{
  "activation": "relu",
  "lr": 0.00673,
  "beta1": 0.95,
  "warmup_steps": 200,
  "batch_tokens": 65536,
  "doc_mask": true,
  "train_tokens": 427700000,
  "steps": 6527
}
Each number is 50 + 15 x the weight over its row's rms, rounded and kept within 0 to 99. Layers, rows and columns count from 0. The size before them is the row's rms in percent of the matrix's.

# up: layer 5 MLP up, 1792x448, rms 0.0957, rows 39-44, columns 224-335
# down: layer 5 MLP down (transposed), 1792x448, rms 0.0474, rows 39-44, columns 224-335
up39 099:48 67 61 62 45 57 65 50 56 56 31 33 55 56 41 55 35 48 53 53 71 24 41 78 52 37 49 45 84 46 54 54 61 44 53 43 40 55 14 20 47 67 76 49 62 33 33 52 65 33 40 55 51 52 69 58 66 48 67 69 48 60 67 73 41 63 56 43 45 46 59 56 30 31 68 32 55 63 47 51 33 24 37 45 76 75 77 50 47 36 40 25 73 50 29 47 60 21 29 24 52 51 42 48 36 34 68 55 55 47 60 33
down39 097:24 54 38 35 32 40 56 39 62 64 43 59 76 35 64 25 70 43 54 52 43 68 67 38 61 45 74 39 49 79 52 47 64 56 54 47 42 39 69 63 63 40 30 49 50 58 47 10 37 58 49 34 39 34 30 30 28 62 41 44 87 39 31 17 47 44 52 56 31 74 28 77 50 61 47 43 44 59 76 64 50 47 53 53 55 52 28 43 64 31 48 92 66 61 40 50 54 46 33 60 37 69 74 40 55 64 46 36 71 36 44 61
up40 089:36 50 55 34 60 23 43 65 29 51 92 73 48 87 49 59 58 38 74 39 26 45 52 51 55 49 44 64 70 62 39 67 47 56 79 57 45 60 62 54 62 43 54 34 42 61 47 69 29 39 36 42 58 57 24 50 35 45 61 63 63 52 63 62 68 44 63 48 54 61 59 12 54 45 42 45 15 27 28 34 21 43 10 45 52 44 27 10 76 71 52 68 41 53 33 40 33 46 56 26 49 59 61 68 38 40 86 22 26 45 51 55
down40 091:42 62 74 41 47 79 47 48 49 46 19 46 54 48 37 56 17 44 57 45 60 71 41 63 60 32 31 69 28 23 53 42 36 65 34 60 35 34 48 63 32 48 59 48 66 56 65 47 70 56 57 63 60 64 61 49 61 54 32 45 60 30 53 15 21 67 55 36 35 50 54 56 54 42 72 57 48 44 31 52 51 56 69 66 50 49 62 63 20 56 34 36 72 09 73 33 78 47 47 64 61 42 23 61 60 43 27 78 90 53 71 33
up41 097:32 49 29 47 53 71 66 30 77 45 32 44 51 55 42 71 16 50 44 49 54 29 29 26 53 63 59 22 42 55 50 29 48 44 96 57 47 59 31 64 51 59 69 35 72 79 75 63 58 74 60 55 47 75 55 36 17 40 56 46 47 51 76 33 59 78 57 46 45 67 41 51 45 60 38 70 40 61 69 52 67 48 52 50 64 61 30 56 59 42 30 21 51 58 37 35 42 24 60 44 36 40 62 16 59 70 38 44 71 86 39 42
down41 095:53 52 77 67 54 71 25 39 38 49 54 43 60 64 48 62 64 38 44 50 40 58 55 57 70 65 36 75 40 68 60 35 50 45 62 43 48 59 50 32 51 52 59 58 41 55 44 47 62 52 60 37 58 67 38 48 53 80 20 23 62 44 45 64 49 27 57 52 45 32 59 45 81 42 34 40 70 35 47 38 28 53 43 49 34 61 90 54 46 41 49 61 51 62 50 75 47 50 26 51 60 59 53 42 53 24 67 65 32 38 29 50
up42 106:57 43 48 25 39 18 39 37 62 61 38 63 54 45 72 45 32 58 50 59 56 51 35 18 61 09 44 40 38 54 49 42 67 66 53 72 52 50 47 49 74 58 29 44 58 49 64 89 63 38 74 56 46 38 73 27 36 30 62 57 55 37 52 15 52 48 84 49 51 47 51 66 23 59 37 72 44 14 31 28 68 64 43 43 53 50 63 39 60 64 51 63 35 50 44 40 49 58 51 54 47 53 43 76 39 52 40 40 43 42 38 81
down42 103:61 47 62 59 28 56 42 25 45 52 31 44 57 51 46 69 36 56 84 22 51 49 44 66 34 63 83 70 58 46 19 68 45 37 18 33 45 50 82 48 51 41 59 69 31 49 33 27 31 60 32 67 55 61 52 73 55 28 63 50 79 58 38 53 15 66 52 42 68 52 47 45 65 60 63 37 63 67 59 54 59 46 49 52 42 64 14 60 53 30 39 27 47 53 55 57 43 50 35 45 69 67 45 47 56 49 62 31 71 43 80 57
up43 101:58 41 72 63 77 45 50 59 27 51 73 43 29 45 48 63 68 62 41 62 64 44 59 73 70 36 19 13 24 59 48 59 84 44 56 38 15 56 69 46 66 40 49 30 44 45 39 54 57 61 61 50 37 33 64 65 49 43 40 43 45 63 44 62 69 50 32 61 68 59 59 50 48 66 53 54 71 46 74 42 40 57 54 57 56 60 78 37 29 31 86 57 53 80 50 46 19 45 46 60 44 65 40 47 50 65 73 54 58 23 41 52
down43 094:51 34 27 49 44 50 65 60 48 70 40 53 66 64 44 38 18 57 59 60 49 56 47 49 40 35 65 73 72 72 36 66 05 67 21 60 50 33 38 52 57 44 64 56 40 56 38 35 64 27 28 54 49 24 51 40 45 52 53 76 40 49 44 44 38 72 72 64 26 48 36 49 22 43 49 46 46 46 37 87 49 28 26 43 52 66 47 68 57 65 10 65 42 30 45 67 70 66 66 67 35 48 45 32 58 47 85 77 49 70 66 18
up44 095:50 49 61 44 52 77 45 53 51 56 45 32 42 55 45 55 38 52 52 45 17 48 51 39 39 58 40 33 58 56 51 75 63 85 26 46 50 40 13 47 77 40 55 64 59 38 70 49 50 56 46 67 67 32 53 33 63 53 54 51 43 52 28 38 43 58 43 18 76 21 66 49 27 57 65 16 36 74 44 59 63 31 66 58 25 54 75 67 58 33 56 61 63 42 50 81 44 27 41 21 49 49 28 65 64 53 82 60 54 54 28 59
down44 091:59 62 50 39 66 30 62 26 50 52 40 30 47 18 41 27 25 49 64 52 65 86 59 51 31 39 65 61 43 41 58 70 64 16 50 62 39 72 51 58 43 57 67 55 52 49 28 65 46 38 54 26 39 52 40 43 60 58 56 55 50 36 52 81 53 71 15 74 65 62 56 42 46 40 42 78 54 53 51 53 32 58 29 24 47 15 39 35 65 82 46 46 20 50 61 34 27 64 40 43 48 44 53 43 50 49 45 46 27 38 61 54